Part of a small language model's weights: MLP 512 SwiGLU, RMSNorm before each block.
Each number is 50 + 15 x the weight over its row's rms, rounded and kept within 0 to 99. Layers, rows and columns count from 0. The size before them is the row's rms in percent of the matrix's.

# o: layer 12 attention output (transposed), 256x256, rms 0.183, rows 61-95,189-223, columns 0-63
# v: layer 12 attention value, 128x256, rms 0.204, rows 62-96, columns 0-63
o61 091:49 48 39 36 55 39 41 43 26 47 67 56 41 31 64 47 63 29 53 56 58 74 32 56 42 50 61 37 61 46 57 71 44 35 67 44 32 42 50 51 70 53 43 45 55 48 71 25 31 41 45 26 52 79 52 75 40 22 72 21 50 69 63 58
o189 110:41 54 51 21 61 51 56 91 37 47 65 29 51 68 45 70 45 40 66 32 14 45 54 45 50 50 46 55 52 49 70 16 59 50 63 63 43 63 43 55 53 48 58 36 62 49 66 46 60 48 61 51 70 20 46 45 56 47 42 47 74 51 54 35
v62 106:54 47 57 39 42 33 57 56 37 42 28 49 41 47 65 55 74 82 52 20 34 49 56 44 34 41 47 57 48 54 63 53 55 72 55 61 63 53 72 50 35 46 68 61 81 52 60 36 67 51 83 33 50 44 42 57 48 55 48 80 47 30 72 39
o62 096:82 47 52 70 49 50 55 72 35 34 39 46 44 55 39 42 38 35 38 60 61 65 49 56 72 34 64 44 37 64 40 63 46 50 22 50 49 39 80 45 70 59 48 36 50 58 86 65 30 35 54 28 73 36 46 57 39 52 53 50 64 35 64 89
o190 114:46 79 56 31 47 80 70 37 68 72 43 52 59 81 39 62 38 69 52 38 31 64 45 34 14 46 68 48 38 46 31 39 54 39 66 51 34 54 65 60 46 52 67 46 52 47 51 35 62 60 73 47 51 13 50 43 72 37 65 66 40 80 55 26
v63 104:39 55 58 26 54 45 37 44 46 61 29 51 23 51 40 64 57 61 59 49 58 32 40 65 53 22 55 65 43 39 59 38 45 48 50 63 69 53 64 66 74 63 40 51 58 58 37 60 63 49 48 38 39 81 49 31 52 62 39 48 48 63 45 71
o63 086:36 54 44 80 48 42 67 56 60 48 28 11 55 52 67 40 55 72 41 63 47 66 48 53 62 29 50 63 69 54 39 50 34 49 38 42 63 62 76 55 62 52 61 54 76 60 55 42 23 51 40 49 65 69 55 39 67 40 55 54 60 59 43 49
o191 115:44 29 77 52 59 77 22 60 44 46 74 64 46 38 52 74 50 29 38 51 57 59 15 52 83 58 28 52 55 54 48 63 48 67 46 48 45 36 45 36 65 27 54 40 61 43 52 68 80 21 56 53 71 48 48 16 64 66 55 36 63 44 23 45
v64 102:46 48 89 19 69 46 59 69 40 65 57 42 61 64 51 78 43 39 50 50 56 53 60 38 56 50 59 63 36 53 70 29 33 55 43 41 60 69 45 70 33 49 19 89 46 50 29 64 47 51 39 67 72 46 38 62 65 57 48 43 40 36 41 42
o64 094:68 25 44 82 59 38 37 77 60 39 35 55 64 31 28 38 53 46 48 59 53 30 49 38 55 58 56 46 52 53 36 45 63 48 35 79 50 26 72 61 61 61 28 44 27 51 43 35 43 91 62 45 23 34 45 65 31 42 67 40 68 75 57 66
o192 110:46 63 55 51 32 42 25 62 47 71 51 61 34 71 36 48 68 31 26 46 84 81 62 80 68 50 29 63 62 64 73 66 59 54 52 30 55 44 34 35 34 72 72 40 61 62 19 53 60 59 41 50 65 31 38 40 65 49 54 28 43 74 51 54
v65 100:60 70 61 30 41 50 39 47 56 50 62 58 57 27 43 51 41 63 66 13 59 46 43 52 59 48 18 52 42 40 49 30 39 56 35 45 54 62 44 53 49 54 27 42 45 61 23 48 24 47 60 55 25 53 42 41 35 52 73 38 45 34 44 50
o65 088:50 48 44 28 49 73 52 73 67 49 66 53 29 66 29 42 63 45 52 32 75 64 47 56 50 49 37 31 90 37 24 45 21 30 71 61 62 62 43 47 17 33 86 51 28 47 29 32 31 54 38 66 38 40 48 52 18 60 58 45 50 33 36 38
o193 112:55 52 48 71 63 41 21 50 48 27 44 39 42 63 55 37 48 65 42 60 57 49 32 27 42 23 13 62 36 46 55 40 37 52 17 27 46 70 71 15 73 45 29 49 53 36 27 47 63 22 88 53 62 64 71 35 67 27 58 60 43 65 46 58
v66 097:19 71 50 33 62 39 42 43 60 46 63 64 55 48 41 59 52 74 73 55 46 21 15 55 51 42 63 50 50 56 60 78 33 45 54 60 96 40 67 68 55 61 27 61 41 13 53 62 59 73 44 36 44 46 58 51 49 60 47 39 68 71 66 45
o66 094:45 53 46 54 68 59 81 78 42 24 69 68 58 40 30 62 76 38 59 32 54 40 64 43 44 51 45 47 60 60 66 55 32 48 62 57 41 24 58 65 75 72 34 54 59 60 22 74 53 45 49 36 28 44 37 50 74 47 50 63 64 64 40 55
o194 105:46 42 43 81 38 55 60 31 65 53 32 35 35 63 44 69 62 53 43 43 51 52 63 35 49 47 30 37 42 33 44 34 53 48 37 55 56 56 30 51 38 37 73 26 84 24 48 25 20 53 64 51 62 53 37 48 34 32 41 56 47 38 79 17
v67 100:53 86 50 53 44 29 47 45 83 38 48 39 66 50 43 55 88 58 48 53 52 25 58 48 44 42 44 63 64 54 54 58 56 53 66 74 33 50 50 24 51 75 17 50 43 57 44 49 54 52 49 46 63 49 37 67 69 29 66 25 44 47 66 52
o67 089:36 31 41 59 55 72 77 21 56 65 48 46 80 16 81 41 65 29 72 56 64 58 40 53 49 50 63 33 58 62 56 22 50 35 38 51 43 41 60 50 37 21 24 64 59 27 59 75 28 67 78 48 41 42 52 35 57 65 53 90 51 56 43 33
o195 108:69 20 33 47 56 58 46 71 55 45 71 90 49 61 53 48 73 71 49 35 20 54 64 52 47 54 47 52 31 45 64 48 54 53 43 73 47 49 68 21 52 63 62 59 43 47 25 27 76 20 80 62 59 57 58 53 56 23 26 61 34 43 30 51
v68 101:77 35 27 73 66 33 16 33 42 42 40 58 39 59 36 48 46 65 43 38 55 65 44 37 58 61 28 63 30 38 60 32 49 55 63 50 52 35 47 34 57 49 53 60 42 63 06 48 44 54 11 41 15 67 35 90 65 67 51 71 53 53 24 25
o68 087:67 40 46 75 64 61 34 46 51 38 58 80 22 31 49 55 61 48 55 64 38 52 66 50 51 40 70 54 42 48 28 24 63 35 25 34 38 37 31 32 45 44 53 59 46 58 38 78 40 37 56 70 63 32 42 28 44 29 51 50 41 64 65 43
o196 107:52 63 45 27 60 42 48 59 28 52 36 36 58 33 25 29 70 26 26 72 53 56 25 39 33 58 43 44 71 57 45 51 76 75 74 45 56 38 46 61 38 81 42 29 29 69 54 27 62 34 65 52 50 56 62 38 49 45 42 50 68 19 60 67
v69 105:36 24 59 40 28 26 35 37 70 66 38 44 60 34 88 44 68 66 53 35 43 73 53 35 26 39 79 48 35 73 51 72 71 36 68 47 44 49 58 63 48 21 40 50 65 67 49 39 58 29 44 45 54 53 55 26 51 66 66 58 44 58 44 28
o69 091:26 61 49 61 65 75 70 48 56 68 53 32 32 46 39 50 36 66 66 37 51 51 54 49 51 55 15 76 59 23 27 60 56 46 60 52 42 59 58 36 55 41 49 47 38 63 43 68 57 70 58 58 24 46 66 60 60 56 69 22 46 61 61 07
o197 113:37 72 31 41 62 56 32 42 67 53 38 81 31 47 61 72 56 66 30 45 17 36 59 34 27 65 53 32 56 64 85 56 62 32 41 52 71 61 44 46 61 40 70 82 77 56 73 43 51 50 48 56 56 36 55 36 52 39 62 45 65 48 55 59
v70 103:60 62 50 38 80 64 67 80 44 52 32 50 49 56 44 48 77 48 48 52 21 46 70 57 49 41 22 51 31 51 75 64 47 13 47 23 30 49 74 34 42 53 45 30 47 43 59 52 69 41 47 50 31 48 52 53 53 51 45 28 42 45 45 54
o70 089:56 22 60 65 52 47 60 54 47 33 64 39 29 61 58 50 80 45 38 65 58 53 63 63 52 48 63 71 63 37 33 57 79 51 13 76 69 56 52 72 55 69 39 70 39 49 27 49 63 34 49 56 42 44 48 70 46 48 30 50 44 40 45 49
o198 112:43 22 23 50 29 36 45 40 39 31 52 49 43 43 89 61 39 67 53 46 22 14 46 34 64 63 54 46 36 54 59 35 60 51 51 50 57 16 61 40 53 49 41 50 29 58 76 44 59 68 57 75 50 71 62 33 51 72 44 31 63 84 48 72
v71 093:45 24 55 73 45 66 44 52 41 53 59 53 27 63 49 65 34 63 31 51 73 22 49 57 59 34 61 56 90 62 38 49 38 50 48 50 28 69 41 56 53 41 30 29 56 55 57 30 49 57 42 68 45 56 66 41 58 69 53 48 62 59 40 68
o71 088:50 47 59 52 50 46 46 62 74 63 42 78 54 27 61 41 77 39 33 51 51 50 28 40 75 52 55 68 46 39 56 55 71 46 74 59 45 43 48 40 37 65 48 41 44 55 55 49 44 38 77 61 74 32 33 68 35 33 56 30 11 59 40 56
o199 105:67 49 40 43 53 28 27 25 13 33 58 54 51 64 31 70 25 21 67 35 69 45 68 38 20 38 30 72 50 28 51 42 28 49 71 52 51 62 34 47 68 30 56 52 59 18 49 53 44 40 50 28 50 67 51 42 33 55 81 36 60 31 62 59
v72 109:65 59 70 53 24 55 45 56 41 69 35 55 63 28 65 26 45 56 46 67 41 64 49 46 60 51 62 65 67 17 56 53 36 59 59 51 46 48 52 46 60 62 21 59 20 58 77 42 46 56 64 14 46 47 59 44 70 35 37 71 60 44 50 60
o72 089:18 53 61 60 38 48 53 47 52 30 54 45 44 66 49 42 44 48 67 60 56 51 42 63 29 43 76 67 42 36 47 72 16 35 60 71 60 80 60 50 43 49 49 37 48 46 36 45 40 92 26 59 84 55 71 54 30 60 42 57 50 44 26 25
o200 123:53 42 74 45 43 31 46 32 46 46 56 72 62 37 66 38 18 24 53 61 29 85 54 66 39 44 50 43 65 62 40 42 55 37 56 28 56 34 47 32 47 51 70 47 37 57 48 54 55 06 61 34 16 72 22 58 74 60 59 54 64 46 59 71
v73 095:48 50 47 50 42 25 47 78 66 61 62 79 49 39 49 52 54 55 31 52 37 47 46 54 48 39 74 45 43 40 40 80 18 59 56 44 79 42 43 49 51 38 45 58 92 62 64 53 34 44 63 51 52 49 68 47 55 33 55 75 89 47 43 71
o73 089:35 35 34 36 25 63 51 57 38 48 61 67 43 64 28 33 48 26 69 14 30 58 45 44 36 48 23 73 68 32 68 59 50 44 45 77 27 40 51 52 46 36 55 61 54 34 75 45 66 61 47 67 61 52 41 39 52 27 38 56 62 44 30 70
o201 102:69 36 50 47 76 35 49 44 35 47 55 24 66 45 71 49 53 67 58 68 67 62 58 35 40 77 56 43 69 55 41 64 36 76 41 46 51 51 54 50 84 56 77 84 30 45 38 38 26 77 59 43 38 69 42 41 44 77 55 57 74 61 46 52
v74 097:47 44 39 51 58 63 41 40 81 91 32 60 58 94 38 99 54 46 28 56 50 35 38 47 26 63 36 45 65 50 64 53 40 62 37 42 59 77 58 52 53 28 69 36 48 50 55 26 40 48 60 41 37 31 53 50 55 41 25 26 57 44 45 66
o74 086:60 34 65 61 55 55 36 36 37 51 35 57 51 51 57 49 40 76 45 37 62 60 45 34 22 45 58 45 21 25 51 50 69 63 48 60 66 73 33 33 76 41 32 62 50 46 24 55 56 34 59 42 34 47 54 61 50 39 52 50 48 54 55 38
o202 112:39 62 35 47 44 45 32 64 58 52 57 45 26 49 72 51 55 79 37 62 22 58 51 57 71 47 37 38 64 29 35 29 32 64 56 69 28 18 63 52 59 43 43 56 52 29 77 40 37 53 57 48 53 40 65 51 52 65 50 71 69 49 47 45
v75 097:50 59 58 53 35 56 56 49 48 24 43 39 68 46 42 31 54 62 50 55 56 42 50 83 46 26 80 49 72 58 51 51 48 54 56 56 65 63 35 28 80 83 63 46 65 25 55 43 41 47 66 54 42 16 34 38 37 60 64 60 42 53 43 65
o75 085:59 54 74 26 61 37 33 23 23 37 32 72 65 65 73 40 26 69 59 49 33 55 50 44 42 56 26 46 66 40 54 51 47 58 58 47 60 39 52 42 50 39 53 32 62 53 32 65 48 55 43 56 73 36 44 76 68 53 68 57 22 48 63 51
o203 111:58 50 47 60 27 73 70 56 74 87 40 38 52 61 48 57 51 63 48 33 75 40 71 52 46 40 65 50 22 30 56 49 46 68 43 54 48 63 44 55 44 57 36 58 50 42 67 48 29 39 55 40 46 48 40 37 45 13 40 46 44 23 66 64
v76 103:52 58 40 54 32 68 43 41 22 65 61 20 58 63 66 40 23 72 38 69 54 54 61 72 11 52 50 31 41 54 39 33 54 83 50 34 44 48 43 58 73 54 62 46 40 69 57 68 51 40 52 44 60 40 52 52 53 64 42 26 69 78 60 78
o76 088:55 52 42 69 61 65 42 68 57 36 19 65 55 75 40 68 37 92 74 82 43 76 26 70 45 22 51 52 38 33 49 45 34 34 47 44 61 42 51 48 35 62 48 46 76 44 51 55 41 67 46 66 40 48 44 52 63 51 58 63 52 45 39 21
o204 115:34 50 31 31 24 53 74 53 53 48 39 56 45 44 79 53 50 16 52 50 79 37 49 30 41 53 48 30 49 36 55 66 74 56 55 36 39 38 34 50 57 69 54 65 69 35 56 54 94 70 44 47 50 87 65 84 71 73 44 42 47 46 63 30
v77 102:53 48 78 40 43 68 47 37 43 36 57 56 57 67 61 22 30 86 58 29 45 30 64 31 36 44 40 52 29 51 49 54 49 62 85 51 23 17 50 37 38 45 50 33 56 53 60 78 45 45 50 70 43 72 50 30 36 68 44 47 44 71 28 52
o77 086:43 62 67 58 48 66 69 34 75 69 59 72 77 55 52 68 47 66 33 47 36 47 47 53 78 52 59 43 51 41 38 42 11 25 24 34 61 52 49 60 49 76 53 19 77 45 62 60 62 38 50 54 72 28 71 48 40 56 35 67 51 36 45 31
o205 114:64 35 56 43 77 19 42 74 65 58 56 43 42 42 45 65 62 59 43 38 57 53 41 37 71 63 40 41 68 58 67 53 72 29 53 49 48 24 76 36 48 68 51 49 28 53 51 26 62 47 69 68 20 63 70 82 44 61 71 39 39 49 58 57
v78 106:48 61 64 21 46 60 41 48 46 52 62 28 48 45 31 37 57 56 46 46 26 41 60 57 62 61 59 64 39 39 51 72 48 61 60 20 40 42 61 70 67 57 71 77 56 59 55 40 53 54 50 67 65 39 57 67 25 64 43 49 60 00 48 66
o78 091:92 60 72 62 53 45 48 54 51 80 63 59 54 31 41 40 67 62 11 23 36 61 44 33 44 63 31 48 77 56 52 50 69 42 67 77 34 37 52 56 57 35 70 44 48 30 62 47 46 74 39 32 53 17 31 62 45 49 53 43 67 45 57 24
o206 110:22 50 73 51 56 44 40 51 39 43 57 44 70 34 50 38 48 47 90 50 46 31 48 27 74 58 30 43 19 40 47 48 38 45 52 47 52 47 59 48 46 72 66 51 17 45 26 53 35 60 51 59 20 91 41 58 58 41 15 74 29 62 62 50
v79 103:70 64 74 32 78 46 63 50 71 62 38 63 44 47 64 36 52 51 38 60 79 22 27 51 46 47 52 65 40 41 49 62 42 50 49 59 55 42 69 57 64 70 77 45 38 60 58 68 48 46 76 32 41 46 49 46 54 51 67 38 63 29 52 33
o79 089:27 53 61 49 35 71 71 47 54 34 54 76 43 66 65 46 48 32 77 51 50 45 51 49 51 48 44 60 54 54 69 44 78 51 52 47 73 58 22 57 35 43 76 36 65 40 66 60 55 88 45 34 26 52 51 54 74 42 44 54 51 60 58 51
o207 113:75 37 45 52 49 61 70 44 49 63 52 65 52 54 41 41 63 69 46 38 19 36 57 49 67 41 34 31 55 38 45 62 65 24 41 48 34 59 38 47 52 56 45 37 26 61 45 57 39 45 30 40 53 50 68 36 48 30 19 77 45 50 46 65
v80 104:45 72 76 33 55 65 23 70 38 47 46 36 49 60 44 48 30 48 47 53 68 39 72 65 57 62 27 59 50 23 66 71 61 35 47 57 56 42 57 55 37 51 44 32 49 30 37 56 57 51 61 33 76 35 57 57 77 63 45 34 61 60 61 57
o80 089:72 69 34 52 54 51 57 45 58 59 60 41 51 55 44 56 61 59 54 55 42 86 61 83 59 61 26 52 28 58 46 44 67 51 46 56 39 66 53 34 74 33 43 57 51 65 68 29 50 54 28 60 50 39 54 59 92 49 45 33 43 34 46 51
o208 111:58 54 62 55 54 41 35 30 51 67 51 36 61 46 46 52 55 37 74 66 47 30 47 40 98 60 30 52 85 39 34 41 52 60 38 50 43 30 35 49 38 56 33 33 64 29 44 77 44 30 31 32 71 41 29 67 40 39 31 77 26 39 54 69
v81 099:49 38 56 46 46 53 75 60 66 60 35 57 52 51 40 74 69 37 54 57 71 47 59 59 84 49 94 57 43 22 50 59 43 41 54 45 57 49 73 38 42 49 54 29 45 32 61 61 44 69 39 68 51 36 45 40 67 45 70 37 79 14 47 46
o81 085:33 58 43 32 53 47 45 34 49 64 41 45 42 36 37 16 30 48 52 32 50 59 52 65 31 70 51 59 38 43 50 67 16 62 63 49 54 47 76 43 70 66 46 32 79 42 79 39 66 48 18 49 56 59 54 37 46 61 47 56 55 77 33 62
o209 107:52 36 72 67 87 49 35 42 21 58 58 34 55 48 50 39 49 62 55 39 58 65 74 28 40 51 40 63 40 48 68 47 64 60 32 66 52 10 26 44 45 59 50 46 45 67 40 47 38 48 47 42 48 93 59 46 45 19 70 36 33 19 45 36
v82 103:53 44 44 53 44 48 78 69 55 67 55 37 37 62 35 72 34 26 43 68 29 34 42 64 35 32 45 51 54 62 51 64 66 42 37 51 31 50 55 41 64 49 31 71 61 61 47 72 75 59 71 66 12 35 21 56 54 55 28 58 59 37 85 64
o82 084:63 23 38 59 35 73 71 62 46 38 50 39 63 58 67 43 51 49 52 53 27 56 65 43 52 51 43 48 31 74 57 60 30 50 53 22 58 69 08 57 56 46 26 77 42 27 55 41 54 29 64 19 44 34 64 49 57 25 35 23 50 42 62 30
o210 116:62 41 63 38 45 63 42 55 30 52 52 49 39 32 58 61 62 44 58 43 83 20 47 21 45 66 14 43 64 41 60 32 66 34 39 52 71 22 47 76 46 37 81 48 47 34 31 56 42 71 47 54 36 78 36 42 56 75 68 44 47 48 57 79
v83 100:57 46 62 58 70 66 54 82 40 17 25 69 60 43 37 60 43 51 73 53 60 55 32 44 72 35 25 54 10 56 31 59 70 44 55 48 53 35 61 45 73 73 51 35 61 38 43 65 43 17 55 38 31 57 42 40 37 38 29 37 62 56 33 53
o83 098:99 47 51 50 53 54 32 69 73 39 57 44 44 51 58 67 68 48 38 52 62 44 68 44 33 58 63 42 64 45 41 48 49 55 24 32 70 50 34 40 56 47 77 43 57 72 47 32 55 46 62 35 68 42 35 52 71 48 43 51 60 33 55 55
o211 107:49 79 46 47 46 42 51 34 38 44 73 29 52 62 35 33 44 49 42 42 62 54 64 44 57 43 49 69 67 44 55 57 45 64 50 35 40 66 56 41 81 10 57 45 49 21 82 47 54 20 40 58 33 95 47 92 39 12 58 54 54 62 45 61
v84 104:65 66 47 57 52 56 33 60 80 76 80 45 34 56 78 54 57 53 38 55 41 44 34 31 49 52 40 38 62 33 49 83 51 43 49 45 74 57 50 64 71 32 31 32 47 46 62 46 31 57 48 45 90 65 41 48 51 47 50 58 49 48 52 36
o84 084:23 70 50 34 54 45 49 30 56 35 48 46 50 69 80 39 23 51 53 20 17 40 47 49 30 41 64 69 70 61 60 16 47 38 78 45 58 82 52 51 31 46 50 53 41 60 74 65 45 51 59 47 27 24 61 65 49 70 55 36 31 80 41 38
o212 113:58 54 51 60 65 69 73 19 38 81 61 56 70 45 49 65 73 38 71 33 54 51 59 66 61 65 61 56 48 64 59 40 57 38 50 47 60 20 69 58 74 31 76 47 49 45 46 36 55 42 49 69 52 49 37 40 12 63 28 30 73 51 55 37
v85 105:48 22 72 44 56 47 19 34 42 57 10 37 61 66 33 65 24 74 61 42 73 63 45 58 15 67 47 35 62 50 33 67 39 42 47 42 68 48 75 94 55 38 72 52 58 47 50 77 49 61 34 75 36 50 43 58 57 45 54 50 53 37 44 63
o85 084:30 34 39 83 33 48 54 64 57 64 57 48 43 20 36 45 52 31 60 61 38 72 71 15 38 53 30 36 62 50 77 29 57 89 78 59 16 75 58 51 53 28 28 48 30 33 69 57 58 31 54 55 20 39 64 41 51 39 57 61 33 40 47 37
o213 119:26 46 70 58 69 62 49 16 58 72 63 58 38 51 56 49 31 32 00 48 46 55 36 48 45 60 33 53 41 30 55 58 43 47 66 60 50 26 39 23 63 68 68 40 57 59 51 47 53 67 55 41 34 87 36 46 46 66 66 38 61 48 50 35
v86 093:61 59 77 21 38 39 45 50 36 37 41 42 54 70 53 46 75 48 46 57 39 17 25 54 46 41 71 49 29 56 62 57 60 46 39 51 53 48 56 62 71 66 48 49 26 55 67 99 40 40 35 77 32 55 68 42 35 51 61 51 68 53 76 65
o86 083:22 30 70 57 48 55 49 85 48 43 45 53 89 35 25 50 74 31 57 63 47 45 57 31 30 48 59 59 40 60 64 54 72 61 57 56 77 07 65 25 51 44 51 51 47 33 48 30 75 50 09 31 56 50 50 42 49 52 29 49 53 44 64 73
o214 101:41 64 08 70 59 67 54 34 63 51 37 81 00 32 46 45 44 50 55 46 75 59 55 20 72 68 36 32 58 60 55 74 36 57 28 46 21 45 38 63 58 34 57 49 39 68 38 27 42 38 53 41 26 62 57 41 51 59 35 49 65 47 13 64
v87 095:76 54 62 60 75 54 42 60 23 38 44 57 63 38 39 55 95 52 53 63 49 62 21 31 49 99 39 24 79 78 47 72 88 67 32 64 71 74 43 29 59 62 43 48 41 35 44 66 44 39 63 47 60 45 42 48 52 48 66 47 32 41 60 45
o87 089:53 55 37 48 34 45 34 33 49 45 37 21 40 46 61 45 27 54 49 46 61 74 43 33 50 21 38 53 70 45 29 86 32 65 44 43 43 31 83 70 55 69 40 37 75 23 43 47 41 63 54 58 47 68 70 36 34 39 56 71 35 53 26 66
o215 108:35 50 46 72 47 69 56 55 65 87 51 70 42 48 52 34 65 38 32 83 36 41 52 50 62 46 63 67 52 54 48 34 66 35 38 48 71 47 77 43 41 41 68 41 30 57 64 65 47 12 38 52 58 70 45 41 49 47 46 29 56 35 70 47
v88 099:15 39 51 48 41 75 49 37 54 25 21 43 62 54 51 28 35 52 44 59 64 41 15 37 63 53 45 59 22 59 57 40 44 61 50 52 77 62 36 53 65 35 51 65 37 54 37 30 62 71 51 57 34 67 76 46 69 59 29 33 55 28 28 57
o88 092:51 50 63 64 63 51 40 45 80 81 85 27 60 30 62 47 60 46 76 22 69 41 82 38 53 73 33 80 39 52 43 39 48 59 74 62 32 54 50 36 51 27 30 62 63 45 62 59 39 60 25 30 49 67 40 33 45 49 35 37 36 67 66 65
o216 108:56 48 28 67 39 44 57 37 36 47 24 62 51 21 58 34 56 12 24 47 45 30 69 42 60 53 61 45 56 60 55 36 48 38 56 39 60 42 49 52 37 56 39 21 22 50 48 62 64 14 38 78 39 69 44 70 55 47 39 81 28 43 61 37
v89 102:64 64 38 67 62 50 44 61 46 71 45 32 28 62 45 44 31 52 47 44 70 42 40 50 35 60 42 61 60 67 79 47 52 49 58 55 29 41 47 65 58 56 30 72 47 70 50 27 54 54 55 62 43 64 53 01 38 80 43 52 51 53 46 48
o89 093:51 29 31 57 48 64 55 47 33 48 65 72 55 59 24 57 79 36 61 51 65 64 46 49 68 42 30 64 44 48 30 49 37 37 48 60 28 33 42 68 55 58 69 23 55 37 45 69 25 21 63 63 61 44 49 71 50 44 57 18 55 30 78 41
o217 112:39 59 91 40 41 36 27 47 48 62 49 76 48 48 53 36 71 50 65 41 61 56 47 52 55 35 45 57 70 48 42 13 65 32 53 50 39 77 25 55 46 58 63 65 32 42 57 45 71 49 34 44 32 51 45 38 51 36 47 45 49 50 43 37
v90 101:62 33 62 71 56 37 49 44 62 31 43 71 36 20 24 46 39 57 57 48 22 31 51 52 43 52 64 53 53 32 10 48 28 54 54 55 43 30 61 48 52 66 52 52 36 53 50 63 46 47 63 45 49 48 80 54 36 45 42 56 31 55 56 47
o90 087:52 58 35 55 43 77 38 51 29 54 44 58 05 50 49 35 42 53 32 52 30 58 55 37 36 38 64 50 62 54 46 71 64 41 54 69 44 64 74 52 63 42 32 35 69 51 39 64 51 33 43 53 50 62 50 40 32 56 54 25 72 73 66 59
o218 109:55 52 60 54 64 50 60 50 46 80 50 56 52 49 44 33 49 61 31 55 44 44 67 95 57 47 25 40 29 44 59 78 54 38 66 36 55 09 77 41 43 60 43 52 50 27 34 46 50 65 79 47 36 42 20 64 53 13 49 37 53 56 42 55
v91 099:57 44 60 66 70 47 42 58 44 74 41 64 46 51 36 44 35 40 47 40 69 42 40 63 47 22 63 49 62 53 71 46 52 10 49 67 53 91 74 68 64 49 32 44 46 62 64 64 53 55 50 55 69 39 36 57 70 59 29 60 23 18 60 36
o91 088:52 52 55 49 36 54 49 73 75 35 54 60 49 40 67 19 73 32 82 29 54 62 57 50 48 85 29 41 76 71 51 41 34 56 60 59 56 59 45 70 56 76 65 30 59 52 48 51 29 60 37 34 38 64 44 45 32 51 54 72 69 49 59 58
o219 105:57 72 33 37 44 50 68 30 66 55 48 64 35 47 53 60 39 77 39 58 28 45 15 66 60 50 55 53 60 54 43 92 46 44 57 52 31 29 50 45 27 30 61 52 77 58 49 43 62 54 63 34 57 36 61 38 52 40 51 63 50 43 47 77
v92 096:71 57 67 63 74 32 30 55 24 38 50 30 66 64 45 52 65 65 80 70 59 82 32 61 42 64 45 37 42 63 26 50 49 62 75 44 55 42 51 61 62 35 24 63 56 55 79 46 64 57 35 51 55 31 47 61 13 49 49 56 75 51 35 30
o92 087:54 51 76 54 66 35 32 45 62 65 65 51 61 87 40 39 39 09 33 55 52 45 54 52 62 12 41 50 75 63 59 39 40 42 38 43 89 34 59 67 38 52 40 54 42 38 54 62 72 39 61 42 30 49 19 41 43 77 23 46 83 74 26 58
o220 110:70 60 44 49 37 55 33 71 50 18 38 54 51 71 69 24 62 67 59 37 33 48 27 47 29 77 27 79 24 53 57 48 82 49 44 54 43 29 30 55 56 71 68 92 44 60 43 64 53 46 52 85 23 55 55 56 71 53 40 57 67 32 73 37
v93 107:58 41 52 46 99 82 20 38 36 43 32 53 45 69 23 65 60 29 60 55 64 22 54 22 27 66 37 29 63 54 45 50 46 51 38 78 68 36 36 28 57 78 83 53 46 75 61 47 49 60 64 19 57 51 51 58 70 29 59 32 23 34 68 63
o93 086:32 60 34 49 46 70 34 61 43 38 46 73 45 28 39 38 51 64 57 37 61 69 76 58 69 70 51 57 53 30 57 31 24 39 62 58 58 38 75 84 63 70 55 42 58 54 53 52 50 70 50 39 60 34 25 47 21 62 41 57 31 48 42 00
o221 121:36 56 53 55 53 45 56 43 38 24 63 77 51 66 54 67 37 66 68 43 53 29 37 56 62 39 41 55 42 26 52 37 58 46 65 48 26 40 58 63 43 45 33 49 49 41 74 58 39 43 34 45 51 61 69 21 48 48 33 43 20 34 59 57
v94 102:39 65 52 48 57 68 49 26 49 54 45 52 42 46 25 49 67 26 62 67 58 31 64 83 49 47 33 82 52 56 38 16 54 26 50 36 30 26 47 61 76 38 38 72 52 34 61 34 24 54 33 34 59 60 66 66 73 55 65 22 74 31 50 19
o94 095:42 76 68 25 49 25 69 23 51 26 34 39 59 44 67 42 39 41 61 54 57 39 34 54 48 64 57 72 48 56 22 13 71 62 69 47 42 50 61 49 22 56 45 56 47 60 51 49 81 14 32 37 32 60 48 59 58 49 37 36 41 48 48 64
o222 110:67 21 79 70 62 51 60 50 72 63 59 79 45 56 74 28 60 80 36 35 52 32 67 44 42 19 62 36 66 61 66 70 16 73 65 48 47 58 45 32 57 71 71 20 48 52 22 57 62 55 58 45 58 23 40 14 37 30 54 36 69 54 43 63
v95 098:47 75 51 39 47 62 67 48 42 30 76 36 42 45 43 80 48 63 46 35 54 55 50 73 24 50 51 44 59 54 51 71 31 66 48 74 46 49 62 70 43 40 60 87 44 39 37 55 32 42 44 52 47 41 63 53 31 19 39 60 66 39 96 25
o95 082:66 33 44 58 34 55 36 53 67 20 55 63 95 68 66 29 47 15 64 56 59 46 56 62 82 63 37 68 47 37 77 40 68 47 54 45 35 31 37 51 49 64 49 17 59 32 31 48 49 38 31 55 37 46 43 35 49 53 35 95 42 50 48 55
o223 111:41 62 54 40 37 66 69 37 51 68 45 56 56 57 46 35 52 50 68 47 80 54 58 41 42 72 33 46 32 21 61 40 44 50 59 45 88 58 30 39 42 54 47 61 64 55 67 39 35 60 25 67 59 14 27 29 51 42 70 56 29 45 54 38
v96 094:41 46 54 42 29 64 47 70 41 55 70 31 46 64 61 50 73 45 38 43 31 75 54 55 32 58 62 67 57 55 51 41 39 40 46 44 58 54 76 50 53 25 39 52 59 59 35 30 51 75 46 57 63 63 37 53 54 43 44 42 38 61 56 56